From a checkpoint of a small transformer trained on Wikipedia.
Architecture: rotary positions, embeddings untied during training, normalized queries and keys, local attention windows, capped logits.
Training: a variant of Adam for these matrices, 117M tokens.
Each number is 50 + 12 x the weight over its row's rms, rounded and kept within 0 to 99. Layers, rows and columns count from 0. The size before them is the row's rms in percent of the matrix's.

# layer 5 MLP up, 640x160, rms 0.0513, rows 0-16, columns 0-79
099:52 49 56 39 46 44 66 44 70 52 48 30 43 47 45 61 76 47 58 28 59 42 57 61 53 31 60 25 52 65 30 33 38 32 50 64 64 68 50 62 44 54 68 70 57 38 71 59 42 43 58 40 58 67 28 56 56 47 44 54 46 41 43 42 64 34 58 35 77 52 48 33 39 57 42 52 63 70 31 38
096:42 74 44 60 61 23 59 29 55 50 53 42 47 41 47 48 39 59 50 58 71 73 38 68 61 47 54 63 41 53 64 49 39 64 50 50 29 37 37 47 58 23 49 60 55 46 48 44 50 51 62 51 66 58 49 54 53 35 49 61 45 44 51 49 55 63 63 63 44 37 30 60 55 55 69 44 57 51 44 38
091:67 26 53 64 65 51 34 65 46 53 43 39 70 69 69 71 60 36 47 44 58 45 53 36 65 42 57 51 35 45 54 49 64 27 60 31 44 60 48 39 54 48 40 65 72 31 36 45 37 41 43 37 38 54 32 37 43 47 36 58 65 56 31 39 46 58 36 42 39 64 44 38 31 49 57 56 60 44 49 62
104:62 50 41 51 44 41 52 50 51 46 69 64 48 59 77 52 51 63 51 34 69 62 40 52 53 40 57 54 39 54 34 56 48 57 50 40 57 73 33 61 41 76 49 42 45 62 41 58 55 67 34 35 38 64 42 71 46 35 66 40 47 78 47 52 43 54 56 53 63 65 43 53 46 41 69 70 53 31 32 56
106:37 55 59 45 49 55 56 44 40 46 43 45 64 45 39 62 52 56 70 46 49 49 43 40 55 61 49 24 56 45 60 21 71 35 31 63 52 59 54 41 51 36 25 56 59 32 37 44 52 44 49 53 50 53 42 62 53 61 51 70 48 32 69 62 78 58 38 43 31 62 59 54 57 51 33 33 64 52 37 49
098:45 45 60 83 42 51 55 37 37 56 33 63 64 39 48 66 72 65 78 49 69 38 31 39 43 62 34 67 58 72 55 49 67 46 47 50 66 36 50 48 40 35 63 65 53 35 79 54 47 35 38 54 33 61 46 75 46 62 53 63 38 46 44 50 59 59 28 50 51 59 53 61 47 40 43 54 44 37 41 53
096:41 31 62 44 54 64 47 45 30 61 55 58 63 50 30 41 35 36 44 51 39 37 49 35 55 71 56 40 40 51 67 24 60 22 44 47 44 35 53 28 67 25 42 50 47 64 52 51 57 51 56 27 60 45 40 47 66 27 58 58 76 46 50 47 23 47 46 46 54 60 38 44 59 49 43 40 63 64 30 43
092:51 16 22 72 34 56 46 57 45 37 64 57 45 71 46 45 55 48 63 69 49 57 50 47 47 63 43 57 60 55 58 48 28 68 57 64 45 40 52 60 29 53 37 42 47 47 60 62 46 67 47 47 37 55 67 59 55 35 50 49 50 49 52 60 61 32 37 47 46 59 26 43 52 47 45 32 74 52 45 48
095:53 70 43 49 59 45 46 52 76 26 36 52 54 56 59 55 51 60 51 44 51 45 63 30 63 60 60 58 32 29 51 43 33 49 36 24 60 64 59 50 41 64 47 52 36 51 51 44 62 39 60 53 52 58 27 73 55 30 58 62 57 60 47 63 46 70 41 57 63 54 47 52 39 45 31 61 44 71 60 44
094:53 68 46 63 47 39 53 53 33 49 37 69 63 35 72 58 66 34 65 51 31 49 52 34 59 31 36 52 39 54 33 46 48 45 50 17 58 49 48 61 40 56 74 44 50 40 37 52 47 58 68 47 47 44 52 62 48 47 50 42 53 38 62 47 49 56 27 51 33 47 37 37 59 62 44 42 58 38 46 61
091:38 34 38 43 53 51 46 40 75 50 39 35 39 62 47 27 45 64 48 41 53 68 47 69 62 43 63 56 25 65 41 42 40 56 60 43 64 33 62 55 60 61 61 49 48 57 63 52 61 57 62 25 59 38 61 35 38 53 48 57 44 36 62 67 40 56 64 69 36 27 55 45 46 68 39 51 50 53 40 30
100:26 33 55 34 38 62 49 64 35 49 47 48 39 52 51 42 66 63 27 65 46 51 41 64 57 55 43 24 41 51 45 60 49 63 71 34 62 47 64 42 69 90 24 53 72 48 68 30 45 62 61 39 32 38 50 49 38 57 55 64 39 51 53 69 37 31 44 55 45 47 48 64 36 40 50 38 48 66 66 58
098:62 43 44 35 53 62 44 38 52 65 46 64 64 44 43 40 27 61 40 37 48 46 50 60 65 47 64 38 42 38 59 45 57 47 51 65 59 38 28 44 33 56 53 51 42 67 68 68 68 68 40 49 68 52 69 49 26 33 55 50 33 57 70 52 59 58 42 46 62 62 46 58 55 69 56 32 43 51 52 55
104:54 51 44 60 61 72 50 60 40 34 38 39 35 60 48 20 53 55 62 54 59 31 44 50 33 65 57 57 43 49 50 67 63 64 46 50 64 35 42 67 52 40 52 36 32 54 61 46 61 34 61 42 57 35 59 51 64 43 57 50 46 27 59 51 38 64 40 57 30 47 50 39 29 47 59 33 36 61 62 36
108:58 57 52 58 41 37 54 40 58 40 56 56 40 32 40 60 47 58 55 44 36 48 65 52 32 65 62 34 51 28 47 28 37 58 52 66 51 60 32 47 55 51 44 37 33 48 40 54 46 40 32 52 63 38 59 50 65 59 39 40 51 68 50 48 49 42 53 45 62 52 73 47 36 44 51 53 33 62 54 34
095:43 49 39 59 52 76 55 51 63 42 42 43 60 40 43 36 70 73 39 35 57 66 45 64 69 29 38 53 57 49 37 60 45 64 49 52 57 46 63 50 42 66 41 31 40 57 59 42 55 33 46 66 43 63 70 64 40 49 43 49 51 48 65 54 41 40 76 66 70 65 43 77 64 60 45 47 56 37 55 63
110:60 80 55 31 46 52 48 51 54 54 65 37 43 28 62 49 59 67 58 64 45 59 33 54 51 43 66 48 48 35 32 38 54 39 39 38 59 74 50 47 76 50 48 50 52 34 49 59 47 60 56 36 39 39 63 59 57 46 47 56 52 63 55 57 59 33 49 46 54 53 84 53 41 74 24 25 61 65 48 53